python train.py --hidden_size=128 --num_attention_heads=2 --hidden_act="squared_relu" --norm_place="pre" --norm_eps=1e-05 --positions="rope" --rope_fraction=0.5 --bias="none" --tie_word_embeddings=false --parallel_block=false --init_std_qkv=0.0595 --init_std_up=0.0595 --lr_mult_o=3.0 --decay_shape="linear" --batch_tokens=65536
Each number is 128 + 32 x the weight over the matrix's rms, rounded and kept within 0 to 255. Layers, rows and columns count from 0.

# layer 9 attention output (transposed), 128x128, rms 0.328, rows 47-59, columns 0-127
[[ 88  78  95 160 107  87 166  61 234 111 129 121 124 169  82 103 145 160 140 113 169  84 122 120 191 160 134 109 144 155  85 148 152 123 159 202 144 164 143 111 179 124 147 101  99 129 109 142  85 119 133 155 167 109 136  99 139 156  98 152 132 112 117 121 177 103 100 111 148 139 122  97 138  30 155  88 131 119 127 141 142 127 153 131 119  87 109 113 114  83 124 162 170  84 160 116 103 166 135 134 144 107 153 176 168 139 147  91  95 118 149 155 166 144 136 117 110  86  99  87 119 118 130 122 162 139  82 118]
 [ 70 149 117  87 200 151 171 119  98 144 124 158 116 143 151 188 174 155 140 136 175 105 145  63 128 119 176 116 136 107 104 142 131  94 125  78 139 171 104 168 172 124 116 183 104 146  72 165 152 104 119 114  85 125 144 115 102  40 137 147  84 125 145 155 140 117 135 158 143 143  67 155 154 143 116  74 175 124 187 117 110 143 178  85 113 116 142 122 138 146 113 160 116 134 127 173  51 172  99 101 121 149 149  36 118 135 157  89 143 121 106 114 149 132 112 107 145 103  84 126 106  93 165 113 146 174  84 127]
 [109 210  67 106  72 116  98 105 172 138 167  81  61 150 139 127 143 135 135 145 146 141 112  86 130 107  89 142 162 141  97 117 120  90 157 114 164  77 150 133 166  94  86 149 137  77 148 146 158 113 132 155 137 117 123 149 187 126 151 133 141  56 162 142 217 165  83 132 109 100 121 110 163 110 137 127 146 122 141 102 139 195 126 132  98 132 121 169 138 168 142 143 173 116 113 118 142 107 113 114 133 116 152 121 129 140 182 134  94  68  96 167 128 131 119  97 115 156 123 129 112  90 185 144 149  69 114  68]
 [119  81 174 174 111  55 140 207 135 173  94 123 115 140 103 144 117 120 145 100 107  98 105 137 106 107  88 131 131 135 148 143  80 152 127 104 133 102 129 119  98 137  95 138 113 110 135 135 139 137 174 143 131 108 115 203 132 174 106 139 119 135 143  91  74 124 100 122 150 113 125 101 163 148 147 139 125  94 120 125 168 160 118 103  92 166 125 131 113 113 153 124 134  80 106  60 123 104 147 167 141 170 150 106 159 153 113 137 125 134 148 173 135 139 124 133  90 115 123 150 139 154 189 132 164 131 102 100]
 [ 91 134 138  62 147 148 126 107 126  81  74 128 134 118 141 127 148  97  88  79 145 109 162 151 154 147 106 167  91  94 181 120 147 140 174  41 178 150 162 125  90 115 133 111 108 129  76 154 129 144  64 101 104 241 139 150 194 163 109 121  94  97 111 127 129  25 138 158 145 127  74 116 114 116 167 176 176 196 134  96 146 111 108 106 173 145 152 133 148 122 182 115 103 173 109 172 129 154 152 175 157 111  83 117 126 129 116 159 129 195 109 162 144 149  73  91  95  98 149 160  87 112 105 123 106 140  94 126]
 [125 120  96 178 140  69 141 136 163 105 150 159 155 149 116 147 163 116 136 148 135  88 103 112 140 139 101 155  72 197  95 105 139  92 150 135 122 131 114 118 127  98 132 100  70  81 155 121 193  94 153 170  99  88 114 102 139 148 132 139 128 111 122 151 165 109 166 140 122  84 155 186 167 162 115 137 151 177  93 128  88  71 174 139 112  63  88  89  87 190  74 200 141  60 156 122 218  92 148 161 136  77 109 109 158 150 163 148  92  72 122 141 144 163 152 106 123 110 100 112 130 125 147 160  47 195 123 130]
 [169 127 129 181 136 154 111 131  82 156 111  84 125 112 125 142 149  93 118 148 100  57 151 132 106 112 118 222 179 127 111 115 170 108 114  84 206 128  78 170 111 152 101 135 125 101 151 126 152 128 152 109 127 118 124 162 140 114 127 152 139 126 160 134 145 105  84 124 108 152  75  89 104 121 133 165 139  86  86 149 115 112 133 118 170 135 143 113 130 173 128 164 109 150 144 134 100 182 156 157 129 101 168  73 120 125 164 142 101 137 151  77 139 128 123 110 116  66  75 146 127 134 120 177 132  93  97 135]
 [136 166 180 123 121 109  96 110 137 141  99 107 144 137  91 164 113 153  98 100 146 162 179 112 121  97 124 117  88 180  96  79 160 136 112 165 140 100 163 143 141 124 124  75 102 169 125 130 148 119 148 140 121 165 101 170 143 113 108 154 132 119 140 182 168  77 102 172 105 116 102 142 143 116  96 134 178 125 117 134 122 155  91 138 143 119 150  81 161  80 156 138  98 139 101 122  43 175 103  94 145  93 118 160 151 132 131 159 158 125 121 126 133 162 120 162  79  80 109  89 161 166 120  99  53 124 212 120]
 [102 127 143 129 103 167 149 162  87 118 109  95 102 105 112 139 154  92  97 100  80 103 159 160  84 106 100 138 180 135  99 104 167 164 124 181 105 147  98  89 122 131 115 135 111 143 141 142 169 165 178 124 138  84 150 119 167 104 159 134  99 172 237 156 123  81 173 136  66 147  83 132 148 132 110 136 143  28  26 131 189 150 123 169 155  68 138 145 122 137 139 128 112 165 136 152 161 111 123 131 122  52 150 120 111 122 160 190 117 138 127 138 178 102  63 114 166 176 108 141   2 165  97 133  56 205 139 134]
 [134 138 125  97  80 151  83 174 192 124 114 158 106 167 168 126 127  93 146 103 103 184 118 139 147 116 132 126  86 171 147  95 133  92 124 117  73 129 140 104 120 156 134  72 155 100 164 185 124 129 162 175 170 152 117 141 143  42 142 135 141 131 126  96 158 167  91 118 148 169  94 120 140 143 135 104 139 137 148 109 134 133  85 120 138 131 100 110 128 157 161 111 183  73 123  70 165 104 139  81 131 180 147 124 129 136 155 163 117 107 102 135 114 138  83 130  81 104 117 152 133 123 132 135 136  94 108 116]
 [188 133  90 136 133 156  88 106 133  88  70 189 128 123  97  79 114 131 168 146 127 106  94 135 132 128  31  99 147 169  95 164 105 156 152  71 126 136 168  92 132 138 118 145 112 118 142 144 156  99 160 114  95 151  98 116 120 143 164  96 171 142 157 114 180 106 149 135  96  79 155 127 109 111 107 173 135 101 101 165 155 147 140  90 126 104 148 130 148 103 106 151  91 119 140 112 115 114  77 126 139 144 132 101 159 104 150 135 166 163 153 169 133 131 149 154 107 167 148 149 106 136  85 133 147 137 124 119]
 [124  72 123 107 211 121 126  54 173  75 101 140 133 117  69 122 150 107 110 134 135 154 160  69 156 120 105 117 119 130 171 142  88 124 125 133  94  95 140  87 161 114  74 251 123 114 118 146 145  71 126 131 116 199 118 156 133 129 141  93 179 121 132 172 158  82 145 125 139  82 177 151 160 147  85 154 112  90 126 113 121 138 140 102  78 133 116 170 133 164 125 116 152  83 102 107  86 151 160 157  83 129 171 126 125 145 147 124 134 114 164 114  97 159 135 110 149 174  78 111 143 142 133 136 104 111 207 151]
 [145 150 174  87  62  96 228 188 101 240 174 126 157 174 161 128  92 125 117  70 139 184  78 105 110 160 139 141 120 136 131  78 143 137  99 131 104  61 162 152 126  99 146 159 144 156 156 127 117 155 136 143 147  91 123 151  64 157 118 131 126  73 135 139 112 180 143 124 152 146 187  80 111 149 143  94  85  69  94 144  87 175 157 158 122 107  91 128  50 136 124 102 109 153 136 117 128 169 137 209 134  89 128 146 149 144 136 125 115 105  99 172 116 145 101 113 140 121 122 131 119 125 139 103  93  85  68  95]]
# layer 9 attention value, 128x128, rms 0.112, rows 48-59, columns 0-127
[[ 83 138  94 112 185 135 158 165 125 156 113  99  44 133 198 138 169 132  75 106 177  81 146  81 122 151 172 122 131  62  68 122 179 110 140 136 131 101 121 136 141 101 103 149 109 118 161 109 142  98 144 159 104 119 169 120 124  88 162 125  71 125 117 141 106 158 154 195 116 145  94 141 155 116 127 145 119 156 219 119 108 136 155 118  99 113 155 163 115 167 122 148 111 126 107 137  85 201  96 107 113 140 127 103 112 158  90  88 146 103 148 152 185 145 103 101 160 123 122 149 147 115 131  85 112 165  80 146]
 [152 146  84 133  77  97 103 115 158 105 207 101 152 128 140 125 166  66 125 136 157 130  89 108 137 107 138 145 135 129 201  89 146 109 147 117 132  99 111 163 159 123 114 199 141 106 130 149 149  92 138 126  99  96 207  85 154  72 137 102 128  96 129 191 121 136 122 133 130  97 162 100 150 146 109 150 143 106 125 124  99 115 129 121 173 110 169 124 116 154  97 141 153  62  93  91 164 123 146  86 174 111 127 112 107 110 115 137 141  95 144 144  88 105 143 105 155 116  96 163 160 136 182 109 124 101 152  96]
 [188 129 122 123 187  94  65 158 124 125  84 201 181 147 114 146  91 108 122 125 119 145 134 188 115 136  82 143 118 184 112 105 128  93  98  94 156 122 116 139  89 101 142 176 151  94 135 100 173  86 161 133  80 118  97 115 146 167 169 163 140 130 123 136  91 117 126 128 130 108 127 142 148 133 157 145 102 134 162  90 144 136 110 126 111  84 140 118  95 129 147 125  69 112 107 106 147 135 145 160 122  99 151 109  89 159 150 153 146 105 119 109 119 154 107 152 146 114 158  78 124 176 140 123 187 100 149  84]
 [106 141 153 102 163 125 121 122  68 136  87 104 165 176 169 111 123 119  59 122 139 133 161 102  98 163 139 185 101 146 152  91 130 157 175 120 202 117 200 108 157 101 109  95 130 140 101 113 142 124  83 131 134 219 135 145 130 155 130  32 125 114 105 161 152  62 173 149 161 143  62 137 170 138 121 155 135 168 161 120 207 100 101 133 160 127  68 117 126 116 130 112 120 137 119 140 111 116  76 144 112 166 138 134  87  64 129 128 115 176 126 136 147 106 116  98  96 138 161 156  57  92 146  86 125 129 154 148]
 [136  68  90  89 116 120 184 115 147 138 169 176 168  97 123 189 122 155 163 143 145 131 128 111 194 117 152 174  52 184 139 112 188 127 144 147 116 139  67 134 134 172 148 113 117 110  75 125 157 118 156 163 109  81 156 187  74 131 120 138 105  71 114 147 145 107 171 147 114 106 167 151 174  85  94 188 155 136 122  95 105 128 138 168  99  65 101 107 120 149  50 147 159  96 119 100 138 102 156 117 138 102 105 107 134 142 146  94  65 129 135 159 132 178 110  86 113  69  75 144 188 120 112 177  87 146  96 133]
 [116 112 141 174 161 152 111 105 132 128  87 130  88 135 127 116 137 116  97 113  68 118 136 117  75 145 148 204 172 139 148  94 108 137 147  74 186  67 105 133 107 179 158 106 117 123  99 148 130 161 141 128 123 102 167 149 128 117  90 154 120  98  97 166 153 140 119 112 128 149  99 102 150 122 118 138 166 128 155 168 136 135 151 177 194 130 137 114 114 178 133 137 103 133 166 129 153 189 134 112 133  78 154  90 163  95 144 157 119  83 123  77 127 149 105 155 108 148  98  93 109 136 123 135 110 117 102 100]
 [132 152 174 133 115 122 126 106 126 155 164  97  76 159  99 140 128 113 164 111 144 122 125 127 124 155  93 149 130 144 127  89 122 143 114 176 169  85  94 178 118 138 147 100  84 188 148 132 127 191 181 159 156 153 149 118 103 124  50  84 117 112  93 148 120  73  92 147 154 124 118 104  66 130 119 113 127 161 119 132  94 181 126 150 138 131 126 165  81 135 145 122 156 103  92 116  72 122 123 126 140 114 159  92  99 133 104 163 201 173 154 179 169 121 115 133 111  71 166 118 136 139 155  93 106 156 146 106]
 [150 140 176 153 180  94  90  69  74 137 126  52 123  65  77  87 102 128  77 129 108 165  95 129 182 121 152 157 131 145 114  53 147 112  90 130 142 115 116 140 112 149  51  82 122 166 139 130  81 138 139 123 201 155 122 148 122 108  95 178  66 105 137 158 165 105 154 190 102 202 109 157 214 107 123 151 176 114  93 143  86 200 136 120 142  68 155 145 155 141 104  65 100 170 146 144 167 122 131 129 167 173  74  54 137 147 154 165 132 115  99 143 161 134 149 112 171 120 132 131  46 126 111 140 106 172  69 129]
 [204 126 147 137  69 141 104 118 111 132 114 108 106 153  91 120 112  60 123  82 132 162 108 145 146 153  96 122  93 166 159  79 161 132 136 111 107 141 132 152  96 118 170 100 205 116 129 114 126 110 165 124 124 137 125  91 143  94 192 146 139 110  94  99 117 131 134 108 128 114 125 139 125 170 162  92 155 103 177 162 130 104 113 128 157 133 133 139 136 149 128 142 137  77 121  62 130 122 108 110 150 131 149 136 121 155 132 110 141  67 151 120  91 121 104 112 125 142 140 189 204  72 140 133 149 130 129 135]
 [146  92  96 188  95 109 107 121 116 114  98 166 134 121 111 131 175  91 136  82 164  83  49 172 130 156 111  94 121 135 118 125 122 141 166 128 143 100 148 120 149 160 179  94 102 182 138 130 117 143 194 118 116 162 114 115  88 148  54 131 179 131 112 183 154 106 101 134 103  97 161  98 150 127 112 206 141 120  99 119 140  94 167  84 134 191 107 121 150 112 120 111  85 146  94 124 161 110 140 102 117 155 105 151  80 104 119 103 109 149 139 146 117 171 117 120 141 171  85 136 107 142 153 123 176 157  95 164]
 [130  87 157 129 113 104 204 104 166  91 101 131 132 146 141 139 100 116 149 127 179 112 164 116 137 143  74 110 134 135 182 178  73 107 153 163  55  99  86 113 136  81 169 149 107 147 165 148  89 103 127 147 154 137 121 163 117 172 140  82  91 126 112 200 124  78 149 113 125  87 112 125 159 109 159 162 101 130  94 122 105 104 190  91 133 128 163 168 124 137 168 131  90 107  95  90  84 178 132  85 104 156 109 148  94 126 142 137 118 186 150 150 138 161 106 121 186 117  64 103 102  64 129 156 152 171 122 147]
 [170 132 155  79 109  92 112 170 107 147 151 182  89 179 137 107 114 102 104 149 185 142 102 117 130 118 123 114  98 172 187 126 113 152  70 124 137 104 137 135  79  48 125 157 178  96 112 134 114 109 137 163 124  57 149 134  96 140 110 118 116 135 197 109 118 164 166 116 161 121 161 153  98 178 120 137 119  90  94 119 103 119 165 180 154  79 134  93 126  90 163 107 110 163 144 161 161 152 153 201 134  50 129 102 134 170 114 141 136  99 128 152 118 126 180 131  78 139 178  91 126 123 149  97  97  71 103 110]]